Weights of a small transformer language model.
Size: 14 layers, width 768, 12 heads of 64, MLP 1024 SwiGLU.
Architecture: no biases in attention or MLP, tied embeddings.
Training: a variant of SOAP for these matrices, 981M tokens, 5136 steps.
Each number is 500 + 40 x the weight over its row's rms, rounded and kept within 0 to 999. Layers, rows and columns count from 0. Numbers have three digits each. The size before them is the row's rms in percent of the matrix's.

# layer 10 attention output (transposed), 768x768, rms 0.102, rows 579-633, columns 512-639
093:433512534474466471480522362506557495534538419539493544463540528509501459493489534551532493471549494496435563538491465490521478515489468502533517432509526467484476510440516423452501495503478533515445595423562515457533529561546531532460484510546516473439507407517507559469426437488482525578494523539539543481503428504441475433472447484496535483507481505513558495498487403553416446524472
089:447471421511522519520494491600549507504517527506452442480507540494518431467505464441543571498479512442492502481485502533492523537431473496481462479483503500521501438497511474478549500564406498473469520560499521425496570521519443411458511390482451504529454516493485523450537501431464440474445531535448529595547513473531496492475484479564499474557526483429509480539486480549465471510493
094:585511453472534529541597519461497468492511505448499528527493515455509426546524523485454480442447462445490575467464423507480457522620519424487489547475494505527496511542435453518564495555451529497560495556503589480505471515485530514516485415495492482482494484537509538543450456526573566477508468435534484416519536504483507493435414469455514515538475463499408536491545502467479537437428
091:443532486536467515522459462494515531482479497489543486492521420516421566518464497481529483495517450467496453544464447530452482491576403409510560514556479413511523504500471493476531517497517420522453428410534512491499506592550495616494473583546587476536510485515436490445537587476520479559509496443436527499487414517530491514518431496542475466557565497540495488531461405570543539512486
099:474510572548538531451501505567511561476546458476513495467496522431484543505507537492513455485486525504459509438485512466461461492437516468455516534482451450515500523533458527479483463536465514488500470447507495462521497498500466591532515511481528471471511533504529500548519556563580520503426530477533514474494526533494546441452512450532500540475576536507468542530556516461521476449613
099:534574489434511579494558490515516486474478490480529456519527541532501446470478508498520447467475505524491499465513514493502516519491468506501464508463567526471418524430479455483464489498492551503527457515456481506457448474519522556517454499536488465460517547507459536495490404463487543498535513526467513464538475521443530468514431462445454551497460593524489541551468510524456509548601
090:519463526468527508552496529493462537549499541432511502540490500550536573518464519487414494554516485459457440544531520518426436519568511473495491484523442446539525470525419531551475487505498502509456600536463466451584484574541534539523425493456546467527398515547526585480547530483515494526508538500594572508527474422541570465440506482457459523488498476483554475458506515500497516458533
091:495545507474502541494556496467507509543508492476501485546548589462462492514540501422511533540463447540471454523477522553513467543517506417499492524577530453486467521482473506482456550445444475450501469502593545487498512566525562476461497494522482518486521466599465489527473426461515555473446520526452491514453558465504528501480493452541498533450496499521553468509447444416502517533453
094:493476493503536538547485479527493539439486475427487478563579495430451521489543497480540502491548486498454450463485470440487472540518465519588477460482536529525507392499421444515564527424545476526484505465475476478531489486477450435502502545493487567475554511526521491438456520493543470498457560508483486516607482580533524515502468484544446533509493517381524442474475510530518449512515
091:507525461445486436515524451527530531514490528470518515559446545511524464581547552502469536496415451520511471521483512494476485498528471431513509466514483477505529526486500537471434450555502513543603518544482532501492553518512500554489493516464497510484484470512453498511508434555478440548508554479503384583540444572545617462508422543383476506477466522514439555441517533467549558545555
098:441527447551497548532533512432472521531428545582506507407475536434474558521478536490421507469518469524544495526491538511497586505504508499528509529500518528501426505472504475476478455508580438556551469518530563492583498372450481544528483543443547544429532488548551471472489531526525430554498520491494483515476537570529563559488489472545497557476517510491503505473426432449565486576529
091:577504513503442533428513483459471484548506473451509473505483533513551480535476535449470438498477442464446491466422524474494477495479559490563481499485548443465527528505425533563547496518468497496587461436519511427543470551488518530453512457495470427513522502480482562489519554429571504528507480491514530512478471503503472490480539585441506461520527484469500441405421530499504525501448
088:534498532442466574468479481488550468470500486491492497482487579546541527560521461448486454463537511441433501491526507447535466547466525448528503492514527498537512534409498531428522492522518525473527470498534531532464515527493498516500436516464497476536537462523489547544519441445510430492499567490536499475524465608565463527439511484509515510503500496540572473499542481530516532484466
095:559555533507484525485495539498588522453490517495528500544546492511569521476555471498469516550482480486564475490523502516513502502462502530434522487505453439534440507556554537480499498493527461439519474487575482458532523505470464559560512440478441594492561514532498512518511601444435495530547492459466513479499504505513379432480493577416551491528563529496524534453526531504568549469542
093:521532465519445463534425445519523479503511437495543492566500461499510430476518506503530450434503468483507558447479558526558460590503518470589512553502495498536527431541354506524485537504486546495561497450487525530462427587462496511535513407465558587535502440465534517534505513496516573496514560474467529528527478482527456503447498580523519506494489525479542452479483537475512559504528
100:488472568490507551491434458483508520528501529518575462453463446456492514539509552528520495576613474522488476417460489515565527511552481492496511514499482477579390442546492453540544458487496418439488471563469467484481570593517454499502512464472480532499536506542525507482448472468466491472514510479467490495583475446514419504490569517416522472439495512537509443444508493499565513491581
094:527583509459503454446475498512532439529540551567489477559522459480525462524564427507490495509496460484461472511517483473531428471474447485546538451514559489550527543531491517490457467471474544614522495428534465494429505576472519473513497515513516466602505409493489454608471468525520536538516510467583501500486500516489502445440536496479531480435481506472510460457490489446497496476513
095:492447456524494482489515538464491479511512479515497446514453592495461513556574501493429480515469533550496519518483525533591454391543528503501503457506464488575475592562509506510511508443468455496499550482538534470458479510487587507461520483532500500379552455622510553430534420478524519508514490478523447507489512507508567484520493599472482497462527501542480470464420574492474541506617
101:399457486463533443547544446530472560481524450439409467523483472506527434566494535508430520484532458516575482601459522530557459486471503544481371578431511531523506547513455483550512530533460509499577529554429471449498452501527590513527457450556503530566464473475491563504405475527494455506451481461528476468513463476538523544493471480489441431473495501546476475470565542487485517525537
089:508441526457571411475496521512548488505550520504528537500471485557458602478555521508524523528485449406482495498481475504533517542473447529601488484484519448452498464480511541530462485480494449511461484505507507511510502498536500505521483497508426500440501483461498502464467449496535466492438512507529559540472518598540473484435470507559537488545476525475528418437527491495485518568459
099:538560483487515474502473576500452562561521513468542497436498444516522482533532483479523535492533482502510475516515469548482504521543475464468477532544467521535462470511447444510518512470485470465532507518520404541498415436484520448466444518494487524516518500547535531560541593426537453481463545500498518439528458465388490538568456502548457483560484500507558450512528518535452608512570
091:453494514413497566416528405513547502491468491522559495517550513486463431452567467508456428476544492518523468514473399513563510515513534557438483533544502540521488458534517556522437577540499552486544459475485463500487444530454519502502475513488550515540501455524531551499467464484502491548470426588542473466582446528490502543460415429544527494506440450514440428498533503595483527527489
094:539545458459460468491544481520500465530530523552464483489487416534571539529440502521482552481483445488554461454542540614522523612444537441540485465451524528487529522552518488492516516551434500460396523478540552475514458480554538502487428545531452462522519506484468515432445536523540539478494446446506571562452521419435523537473558490490488483473508490586499522492512432487442517521441
089:471565500504467448495548522474509488489540457538486471532578550496528497502444500465417504532440476505497511442506473513551499537470511474442557467576491465514465525519491415404429499528517438541470528446537489479522441514487429510514555514503492537481601539533512514494487530462534477500522423518432520471477520569513446588480478508492491518542560525492525488531382515563554518577481
093:577487488586520503420464439487418479503481459474515530451506547553479509493558513461454614504480460563488541441497431507494451540459539503481493504467503488530499436498527481465461432523468558444487525517431525502471532493562485509574466449436461533528481528497529514472506454484468476531487459513506529482555526536476417520511524464459501457483484488528496471570530521476580477521519
093:466421509470553472537467492541502542474509548478527526435543498392569544531529486452566491447488497455553518526482536516554480449523603530490485465464552558526443486439439536516460495438492514407522485546476528509484427494464563499573480471491513466476471461484517556548491438508443460535541574460509535535552455504558503514507466493497595468429459517420531595502446505471411421464406
091:503460447584488450535526504436499485476516571483484443552483514456534480521469544454447550483518542587453483518515489469484486437461502481503450465506567538476466559543430491518495443505558448464448486564541490494452423456515542487465514507522545549453537535505570510494548488516513506540501505529459476509539484502575451531449469495596507516461470545513550505412503490536463541521543
094:537493524515496519480430568531419490509565516549507482475481485480544506520464534530503515481542419510444465545428486555532473439570422470466508533498475536493530448460415541476399506482481497533566493469415474468407481478553536520506584545537475510470505496486477568497553530570520530571498493532576580522575605528506484533541512430560524496495509487475546466483584499493517467473478
093:457428522454544493463554468536477594526496459534473500525548508511517483528568453548483516476507501513571503497528476610460504523527504501468471546530481474465428451519565471525520535484549468443499528460525572507557551490477459523549532538459448465485515473485489530470468500483531513485425483563430510548512505483527560565468472491479482515488482431529444475519457526604521520525492
091:525505512463491460484449505502441564480454534571513481550506497479470497528489444486517546517456506512528493473564473531520508494486515386540580521478494478509503414566479535467461482469573488525451491530473511507562544452451526487490471549513515499498515531477554479405485494483420491517449473524480533528484550502513536544507483432475532521486475472513536487543489501516495449531457
100:492547506504486493466526476521505476487505513492561526566505535520417479451461475459488548470507487512475591535485497535524554421545455509536531424501490489489480513487474577452512405488531505444482569578531471517581451472549523579456459494514518448418495476504516481500527479394462518449470489513517503520535487490495484458487477563452459463455549547497502487554456520542450560581501
092:400510503520557547562518602417442506427531535555492587557505544492511497491530558416485482504554540534471512481519563512511476429577446481535537451534551511526526578466481548532522375519507450504544493503515448465560546471508476530497462532506531511490496458563465497555587539472549501526451475523491486503501450489547473469511507471463449477496490482548471424551473507523561529579533
095:526408490503458489548563523557575525507498507427514490517508459491516429518528466487492446437512456552567568478458497459455448499503499463514502519410397510496478495405506455441569526440447500500526493483483508533508517495468504490549534467412542491526488550502516542501482442490534545511440541487487490430525517419483433521492532530498494522542522470497467542494518474507548528488433
090:513471486492462534506522538528534514566526527503504442515514470558535505443455516544526470489591484520497511559515498520514514476529559504514529503547420535530502492564440509584455553389539500464495404521490469467566446472494493569527498513448487417598539447461469541470542532509487521516516575397450533502566564476524524459526539495470560455546534484525493543526626476546524432486476
093:497491549508531557527490505520532463447507450456498493519547485438503534591547557560429427446436513531497534449528453500456414592508593437538562512497482512453506493460480514452505462576414554514519570434497506530552491530548473493533494452548506495517523481506504461538529484522455535520468463502449492501433473481467577485508498472448584442553511526503495433461415546535510549417470
097:517545594554483555463443501485437588496488532468500556453445468540481565547507492499509475525463411494582491461470564583564465479545530515537540441474464491553531466510485532427493606514489433445467562550513426559516503532513497476503483429613532486470523457545512481522478488456560522488476586461509519534487538485537504458507510556603537517461543482449560420499528506500508424497457
095:487518453574491446492506443426575473504547552534462453530497529493467486506418492470444515473440449539547549512539518487559476452533527520550435414499500551536543544484471537481534464534505579514463509491521500485474510503543543443485569417455532567519515514476552486493515490455496512458514485500496484524520491510523537477454482467543507550564479486467492498468487566535534548523497
098:521559520497542584509555475520566480472479469520547488530484552512490437524520457425465528446504501515525561442460388517506475503458572505478432489493537497552484536516507526482463467507604500507518515485534423477466538515432570519513504476529467504459518493463536503433464431553458447490465541458554551484564499545480449539504481480497461534521503509478454504445501506482483504508487
095:519480477503524550564503513499435476517506457511528462490546456522535513536494472523497510516458442452544553454493534504500474530525594538479526567484451504499481481480496433506539550487484456496527489459530513514450539486478534566525449457512483465554438567533539490480559538513487603517565546491504462545536518522571439504554469468495494501517540501480528564566566503467483484512464
093:562520570540463506480518497475484471457583460419498518485539454445476402510540466492497427467501520471469538500534451539513508454464525504450483508453469467512473481455452517505532444539502511414574483508467548494515481506439434533454547538506484620498525419466515422521494482480475523441540514439540623482543487500451439443406482471470517538535438442482539504459486583437475515484507
093:520510503478546469486507486549552470514469563488455482458458493467527494459489415444445555499502521483543472555498480501480463455538488542507538541507462475511478446605455527494504570579504589564468470477469480509543481470507452489607465476476531474532421431489481469484522530433480464498483504483467485531471555471493453421444439491472525407563499568546481552550481516517460519479565
094:441499524493521463558505469468474478537455433429431475455531537417494513458454472444543532437556530464579534480471460410547506477498544491483540561532503523458520474511530502501458441460502536503455500502491467514386477456502488456473476494582553462492570565472510548508530473462529484527450448595559517463505539463462574468482491479454488534535491410514504536499535557463517444451478
087:510547447536542457527496466470491527520513571438525487480505423510478458420558533539501520494522472443560503499448459554543473479543538456484516503444405532512485499461477511479579535499525515552478488481498447500536465522500467507575464447436490540478552542558443411461497551471483450513433499472565489509507509506554481523509512409433523501521569554525461535509524505480599497520520
091:511441541472401511516522492508464486490541468495520510477482585481530451514428461486500552550481536523530485480434489464493527467535486511557533477518537447532505476453525506506485513487500498427448571547484477515481580533513564521470490515515487484573541517536488513498517494518468545479512543425492474507509466569519526576510486435463524563524502479524514492466466503511525461517444
095:519532483485539552497444459482520445425452575522426514492531480483495520513484515466495458478467492531494500539513532541509422480541583443537446549463570498474503486547536507536466528360540498535480486418444595528470488424480540528452540528462476520499488473481486542500460440416462448482488520544472535503474522485443482524480504487436480545518483468445512539490431448557461529472399
095:469515509431501506456453548458518498489520507505536555508546465527545511518559528493512582542525464546512512459502521490486467560504417488478493475570494487509495523495547580509551482526495604518519542570487468520536482462508491577516539482518519460475524490525505473527489546453470532528502509493551490429543490488553465494443466461558533521457461527485457520459509479489551511525491
098:521531469552515538499466484562573527482511515551583455486482545543514483472467421507491520513453506446572432492502578451554479440503534530521486518460466475466490537524517552522419521558470471370429536586525508498513453495462479519468500477552563481504523510495505523490415509539555459460492449472463483488557520420472551543464493434446475508537534495507552494498543547494527539484497
097:498572481468514510502522521544555404477521455511516489453479548489543491492426503492556547464515562562533492522520570451537512515474510504533533539518519529509581457516589532515488520494509494481419492395505473472557562488525524534493529478526490531512471542464511574491472492453549436464483515494558428562550496473551549470423550542524438507508461527497557531548490479403490493538509
095:444608490489503485522498505532441524506527495472527496500482460423461448486542504454518436535580497477541471534486458473469480459499487520425527540506417489435494498539512469577438500513530398545531484506539490512528518446510505509484495546481483562535487478457498539481510462493589506490484544569510472549529479480505439553553481515548485479495528412507491483454498498402541509450507
094:536444478488509518505565520489559469455476548492498494485524528534511481549438434535466524561484491475488464514473516524547529474445469506558444518482523501564492524522488422510388558537504505538363570502466504513502525495541479471467430455405483536472509517438469464538472501487527478516491496458486465485483514532466510484459458521524586479545499518509526506489444494525477571468586
096:473467440511469421519455484468462436497541505491432552491524547499502565500540525576473521513511621528529541531494464499535452491536516539477608495528505460539446563529485507537468443491556482584506503502490489506490527397428484441513491497515480504516518460469519456497440493435518475505478394469482422455466577562543452492553498609477521500520484444469535532506477541409524525504557
089:530567470532547477378522460529542451498457446440490481589455443478483496450451523556468543520563473494471521479519511523514474532532485486589480542496535512500483499449422487554582510538556506496503508475505473492494557497542456416407508425459518509524471514469485491483470539514497471562464536483481530488524521534502470481554480543552517426553529453532462517497522524466432463444505
091:486520491488455496431537461412499599459527498525506560433487508489498502444494450629440500546530496482464558540540513549502550526467523434536524522445476524470505409468573510611502487529517491471490512550482512496516530481489511463446577441470501487439535543516491540486469525521449543534399522529480520503480480584452522463487610484485503422502573481505507512438486492497585489480524
088:535478461497507526507443536531461538504459493495490549477479493444530532524478484495539500488478423532490505508541463519421541522555474435478483508460460558484460480520474444524530527510524435482509458521463480503535586478469418538499518510477533532506494545481534506465562500517548533537521476582489555479429565547514532430527504510537464505553551457503452451486439485460529504494467
089:511534512518525503483507589480520421519413503468513481474532563538497459518520456518458515497482502470527450481555451503467459456529502483507559454538528533478503459443556473442528509573522498512416493559463481486465477551503465516478556438452446468511520521527428527504487424481478503507467518434557486504513521548513506502507486444499366560451473544471438499457430543516446557400477
# layer 10 attention value, 768x768, rms 0.111, rows 580-633, columns 512-639
089:529532506527536491566458558538487415508503503460456561495501506582512573546432471588537551482561457519470533544563547459466641481506531557551442529506519551485499539507538563542533426513550511486513506515464486504495423496590510580515469483521494528433542544497532481537464530526548540507481479525526476513391503569529529467552432491559463537401428504484509426438495517461486549552555
089:433521491462443515454433491482485448513378481521534450445502486513481542466503502456484429510510495499484503458471590486468476458502458563498520459473499517481502512557574553493489569409515487432439509498486481594553433510455481475462454530526490557549529461479558531446473525545480491538434472563534458575531466463459424471524549560619621527526617522583481551492482474521516485520451
090:511536503486527545470438529517517474504558478563511471433432518461547447469544495388506565549545473519515529498491556517510491526495507536564583538520479546533482478555515518512528575546463529459442458522548485511531529563383534438407468386441531564521526499503539497506502408515548547481509489503524463509545528498441483496518532511485545513553500476492493490491493502430491529472473
098:468496416509499515452493494514517475571477499497521481515476531552513515433512509530493549548483434548540489467493477498479489563411421544502447476501494421499502545509475513522532570461528484518537491484479520455437498508407495489447505587474490530550475475493476470459476501551474511508539447545557468550495588457458486508514483458471520474529512404477523532440508420533484496527420
095:477475507554506502472489584576530474444492521571507518501521359564533504512597449530459543507591475548482535525602541482435508562514523487523463498581546469511490535499533479436532554562538404444555519543503499476478487477454404476534535424513527516515469447553539533500514528520483429519516486534530511549476455550491469516469554491421516526454492500452432497524550485520482485451409
087:534542479584534479510535496550537514486496521603461514475517510469483546491501455537547517491479556536488533461534503488425561529525468530496510531536480466529500504468552513512501527539521471498506414500498461529511507480477491518500567489521496490491513494492491432475555477462464542535472428456502374510525444465481457481504528449455487442476514445502558483445472515491534421477479
087:457499530473453526535446435467496496461505499469496565442480406516484501448496502539479530522501500488485557520508490461498460482515443568453449529496476553418477536474498437518559615488489515487528547497447452503529520493436508495554491447485522468514469553531531504458480517554490441487555436417498415444533472548430504578542501472455476477553502560449474467520498512532443479488590
092:496387488531475489439506527492506473579440504508492473495469562568485416529459497487471541526508502587576489518545468544470520416507517435496495523492573494403499501401502594418476537450519539471532498536509500511507510508435491549484468452508446488572500475446434493467546457524511515513500429516472546538444485499609435460515499393460546519530503513590450482511521515444474546460499
089:486509510531568493546470485495467466559567444566518453437553445481514477493537526519441503547543497490441472485429491458522537494542481557534496536519516500470474497440476520530471497435517464509505466465479480444495540484518483454495448508497489506552572471508472469615523503547463513482538469501477496476433495423416481561527545493541550480548472477490529521495510464522523495519456
097:515519488483504497422476513572467524520458528416503472528599599573593529588480495533502501479518453457462453538494441448488465529454470513511499472521522487582495514497509450495569534494519505476494396470508394496455453551468446482499509453594509446576494456501483437474558495500532524494539475495488502451493488483509405531478483579468571484443418509446460531557531454428559520472507
088:441492463448543506541443584504538433562468536488523452463522518478454454508529504484574447520557510511497454483469463487499512460557539551515492446531428544517463450502526545462519445541520565543469524489479548559476523439506533479542437574482440625549465503481476533513538475592507475449534522506540512514571592489478456536442526497549478489437429464485538525557556519513460483491531
088:464548530550516450498504485546512491575493479569514462469525482480471539502486522537516521497473471517505481430494465541487480526416504454492523502557446420485544509485421528614425517476522489448464517528448476515557452543491510527453544490473523391516510532500502508475471453493431596527486449525536469527488570470534513495558492457493447525471578540489496470506566489506543428506519
093:478494465486512488565459431566498537528438481486486431493543508435422515543530479508538492506539556532424565459510516481523502573482515498459480509478550508552515483489481539537555540476457459502431489521525445525507505516457498451511365461578419523480450504478524474431545425578524504511514509555493513529498526402400519470589482479639481537482485481493506503454515409497445503484401
090:411409500496479464486480519505549517430490564392487467506488559469542517460462493432561533532483499520526448446486442490502532415449513504573468461422517468476468583480590567527582479491425496436504580572550568455523500401582510475473543531504462522419514508481480530490499532512463516521450499466545566511451452546477466464561455447429482464489537466554440553478513481552507495492433
097:517452451554424568479525500516525467502477513447446497568530545534456494501467465503511449472445547545533523492589561520477478457445449509515509471501499395518513510497402491489535482465485496483432455464536490439517461412484464576539469476543511512462507478527477478511465509451486539492521526460539487557496554460567552429542458451509521496510515508437457519485481470491568455477481
093:454523422496462461552516472433483537519539508576562482476525523504474461563553498471480502466518513437485532536469495539518474548522494458526506468476455506446494493438507484516521471532495452447456562476515476537500519471459427518454557554484501516470475544490488503483484567476471463552461462523545503460515534487536508507558449455481523486505496503534467523558522562533508555557543
091:486457579495442544481474494434463467542529514502470519548488486454572547496463510602531512478471453439476451447509493508446471553484465509491473513475485392439526538500511530491458529544517498462544446489482451537538507478487520488469501531450483573513476522476515480531509553513487575523425438488535527460497505534495425532469537498501521539500495525511550512529537474535491519485423
095:572551486511454451472491570502511500506503538522523481509516547606463521500530510495568439517483525518532496469516507450558523426580397508518568492571495493494500518502622462509473526518511565484441545518519583459523509477521410485503574510535449562432508550476556415553503434517499531544471532457476522467470481560515519544497511481491536558579458476433480448514431481521482598467433
088:555538472519501479518519497505562514521507503498442426443582487478513430475529393497416451498565458519501523548566504479512501525439502448502499497529471542500483520461520463548484475479447538487536606492469497530494438475490526477520496514544558508503535535493524573460495460508485554563476510505460546424475460509568440484435514494477508465478527531469527523483516524540508529424517
093:452465446478514475506586470450536524500504511557454511506515524482481505496500479520486498484464548504527575442540536535445469414417513464458488461490522521498530509499482518490510462488485565541464444476560491492492428550453490556426511527436513568501474496482524503524437416474490510530468467472413477549516489516533540436486498522525558528525460506571469473405439441512595482495415
090:529547514538485510494442487498515543493459466449477473512542523540521505518440531517494517521478474504476441540604581455521489458536575448452537463549494513508519458473467520431476522484507431488502500525466496511535498483533455513485464549498504482528546500452514480457560568485472520580499529457477511552467486543569577521472546483504471502509595531458551527459494493443490541472477
089:449501498506556543504523490536489513523486432493522467463441514472493518441497516476515457481522568537565538451514506458464523456532498537498476402446485533521534498524484517513482519503529493455488506540441564550488555371522484513499473486452563533470505515522501506504563531518488482527456550464473484440458466538574535465475476498532536537474537443481515549486557563497569498502555
088:480549492510542471536523531536524559405524513466479483506540458505533442510563527520430555565534485466469512564533500451556519506495505533516382548509597554437571496468496553568563567444529537520534400515505512527477541493504458489518526532620531497515397500465445443497518489476421587629477556505496515525443509437537570410526536484515544431471413561502495481512522518462467431448453
088:510468523536508469560536539496555526589498470460474458511490431503509504550479452507501489483435595543578473528440511521414432604567517498543468531443461566451501564515468446522515529527530456500555516497480487476493487552435486519472479543496493453480471483505472487492440513481509513473519518452505470562435517520510583521525481536442485529489527490457452535442492513461508482440491
090:465511487502469526486508456424412518573540478453570550528454597562513434528429499442517488547480517497521544465501493571503418469573455478481514537443519523458418557535473476484498558421521479580483520505560457428493547490469547484458529549566495456503520502487552530475511475502453539521434490453522454510509483573480459559430554438568446511551569505513506491522532515562540624579498
089:472549543507502547505466495514514496549476529501509493518443520489483494414503515487542476493488460504516509483500497512527491459496423463505509545524482471469514472499552542490497505509532530497521472444438525479528530453555445407521451495421463465565455458482542517500440450521494461401466478540553501501469503506483532509460492519478556437451520380569531392506428478430545451518485
092:456469484464473553450573541497521516512479510555422525416502598503426488560497554462487449539606485544466525470473528440440514548460483584460534430495500448513508488521475469554539531511529508514533434498515468534522480509447486517506533509493499520505502503491510460576497500405451489447525473451475540462459432520507480503472499483500527496580435523539482490486478499590470522494561
089:562411507519523588541446515431577468419505437428543440454531535527479550493517537519554565562472516545514503529514510445539492546520531507554485485451549549483503494501456472527487476523456514558483499492480420459525484550486540479481490537578559519520487424537493551473502466523503426493490494434511528489510447535497507487544561527462570500534499604497495512477454467423447480472570
085:525498490465510476505483627461575461514479391443467522470465495513534560503492480539471503447560440511520559533550495534459497476496486492450507539553510503504482504487485471472512505519502500454540535497524521521494498585500551529478484466509477457425594481534514582454453531521509501481501502488476552486540482499530589459462478477586494494525453536543534474502493490534506452510540
097:586505492575523536487516532532537572482457468515464510466472410470549523458579515515487446460548427508447444564503549546595498511467515484476493510480529525523490508511497493509535493476464547469503494488539503510499486496518478491551451565507461560553530502475487474523484482565457538531524504434469399512466534449533514495563554475476575517486503479462525546545537472516552552445479
089:541511441537508478525643395478535519492454499440504535560506472521458521582472538502531490543497447461447475507529457512535549493464513520511432578514525458464461483477431556510485505537505503520464459554491494479465481496530516512488502535540475460457437461436521475543497516501485558467503435507443480439544493471439518518549556475533521489500503543427491543530490490525554490443475
091:408580488514486575498470479450483540536474483430523447481495541534485530570505534525542511597438560492468447465600499564519507489578498482504538506511560476550474605557462516545525470489502451468515460508557507474487431474513474505433518575537539560424475491461510474571514483533480442473501461509466456549544539517524451469504532516463481538529497498503509460502487460493412532486551
087:540502498544522548451467482505492474512527519519518579473490541517529492482440451410486478523540453534385509438529524560497505523488511526552518480533491551541541485451478524398554488538465517573535482479476599469455523500543479464456509486566511552502562505508512480555513497557534541459554485552455498528488538500459560467487481572465474494519494524458515485492422544473533502582498
091:489576482527471477481487580458493529544510482524569442625480452540516450455492474531523510527588498532503434461510543527482539445546505519468437499441457518474469548523491586538465507504492493516478556562448494469470462481455471442466468562516425420551505502496512515432422590545494540486582523441460418549465560455463516545516506549497422509546469423430469548530536509450430483503535
094:527469417506531468570510529524542449559524499441482457604531486422555383497493536515489511485507458536448567452462449498454443531477473439519521553521535476485546532556517493555485507471497504581535506464556496494489475506444506515471542585468509454564543499498480543473502513550466523533460448463500512468453430481450489477505449472471534499543530512542463549415488433504527473506559
091:519461539473503546540562442502483502417522464505525528465514467542515469456534463494490435480511544474474477484453504543526505434537474495516495533511478535411531472526564485509511486434505463485525482511499572555483456483515514508494517479511482491433506512490448550467512501541540441582427504519427519443553490525527500536392522480465488463530452441503504480407509549503508479517539
094:497485469519433454472479491513490473548568510554560517534481473552494507478542539559543500477469553462537533541454496472464497555520447494522511538533540481461474454479529451479527490499493430464572521510497509518507401483525500451495480477535512401576507500492514476497520506482516521562453508499514505550535455418512498487517489426401500463510497438448497536437489479553532543456503
093:465442503419512491537453555568580561573510589457446479472502535439519459521460468486528504544486539462466471555488439496495483529465469521486443414508462497502542522530437535490500502532480522437488539565506471522503442510472459518504568558490486536525571546479516509520486493506492479466568448485524492514474561501431489546479431473422467461536513489536415476446525529467551494458549
089:438575480502490564548467524452460512532467474473512484547442524557548563513523515494447488532483496523463482483466507532470426475549467511499522538501493477472519455488506577464530523508458483519498526533466448520533434538536476552486498478494524438549532515523485554491460542485468508533414509534527474528499506549489494534528528491497518462495513467539435526500525483524543484434471
089:566541491523515503560472493431493547564521407492522473506570568562453517495527466533499447464558422515490523494548528539515514520475517524522544462465445523546538469460482473535491443459494520483457546506540482431490544492485521523544544465514483510512503510557506520477506488479519478515484491467471499545611487515568515542476511532534499511507503530498480414445468514463463546521534
092:496503461558567449483507485549539460452485538555407561534477564535478498489500532552465534506535505543449488479516466546544483458458441551563431482493505459490513519514456492488448505546495511500550486541481478499526475458563489637525587488497451530486519506595522504482425638543471557425487505465466552513547530563499495510528515526433471477483466503565524473483441447453529452576532
082:436524471506532531428513485563464460469443376409582542501508519492491584590466461538484549505500560538464497451490515512509486424450556488541456495567553443521537532549464543449489475521549470507509576525527501432509523553480486510476556551477564548479530528478536541539463441580516510578519537541475495479585474509426474494466470553553485557434560547465542479433431477481440569511533
087:485446510447569487472481423383487544456452535522505517516455500529503451534563503496497448459476443510477529533473510555534428582570407486466488492506466506491426509471532558424536464548417467569586450521535444535545457504467471452579470468462563439422469391441480492529495470559512475558508493490561501535512522498428434480510487475510501452543497499502460575434519486483517527414521
090:484532586524556476535539508551430488438455508491571489434468496480476487458524478491503534505555583497483491445463523502466448459544501555441545459489460470509522549452514483419536491543509508477514565541459490422460516502528450480514456517548454508515541505508499547438534548580512506489490459564558447559510467450513500551483494474460544495458438534544499472472478514474572542532508
092:578534441550548511504514516507509503462557442518501414495413547423437496529485524473406444452482575492514445506472445566502460467492535519546454447475530461436531484508474473478487498438455502478527438480540488532546530575573450516458518511447494475480467468477497548520437500556495521495500553561532543501477503478477487512510559514444521543546452493477473434523527487475504494446485
096:556413453498490504525517503523494518402529498521473509520515511561465535490491471459525454491530519596460534520435522492446555501546532514523493497500496543481567482510516453435541538542534494480519516520441529487514527494544567476487541528521492462453424539472481429543543488465475507557529556505499580483450527435484515470514506434544480437419569546484489527451456523558495509536522
094:443548521489477522541547515464472557451468542511457526548485463521470552516542533505469521528520515570520511490539435515478504482586476539570486463527484533510568498521494472427540465431494519513525468488465502492507517473464494459478526460559390425492510479576482470466470571508498469456545523497499478453508486516467551485447547470518546589440558469494487476488494467516470534488492
093:431432424493506441479544514571488514471454498497457503493523566536547510509521549511459529474465483430442543399473512550537436504538508554495454523544487458541455444477524535500527535457523554487529485493487483491515479524475491562430468506527519538498558476467476509463538551498505492512492482485444548523476505578484508501476514506499483592426491575517454563524429489535511482561508
091:533523522541521493558561497511497545551502474540494496495479451495493537472508532487494436475505555467505513493468567527492547492480544475431471525488480451484473547525531490486521520523495517439519456477510492421497495436538461534524520537543532495561418569546478514500482445528446497445486489511483523520534479495513533536550451476474496457502543463492460512511493557487535500455496
095:533490505521551494534544522515538578490495541504486470519475446493483495509534431506493476506522472533532463529477568480530494492492469512558422466488464471433494464476662505445542482474484498469453563445454551477470590499475401468449475505521542525462506500468511562504480563524430522476557471518493576462562519477466527472499567429480536543481425559562504522475504507477489433462498
088:589449500456492567552451498477491532443559530546490468446488517482597502565494529511481453509512535464550569513524447570446507510571509575517526491502510526511462496458512510459472520478493509479519500467558542483524501481527554518514416528594466492545510521529486454439460516459471510463474491491493462546543466422499530499522540482534545570387500531404463493501478491469567492606526
086:460524527437523491578522513505503498481517525434465473493500453482502458476492499450419468504468430532545594536484508493490521542539457509478494464469544462492424548558462590454499468497414502499525535499423481583463533490469513505508396518562487505528530440467501483510501497511528539485565528522477565489478505474515519538505441505528500575456488462536517557502482459508477501490571
085:486482504456474477496561496518418495500496484475468480499499539419495505472503442448466413431558476518471542523547502529526467478443554504513509589556451489526504544504485512494573507499506492524558483517485477502482393429489521447398483557580438532477445448483554503507489546570459441495488458586479534582598409480434476465476450470518529407452468564534520435532534536466580481533530
086:450494567523486523460441446470512536477551457501529545520446468517575517468481396493564511556525476537469502586531458547463514500552481470517507509515512486441538582519486502540470471528508486471604479505497530543497505524509516517527456511575472525529525479419574542526525490512522509520509512533515453477506523479479575500492592463510497514545533512566499483567513541475505526523528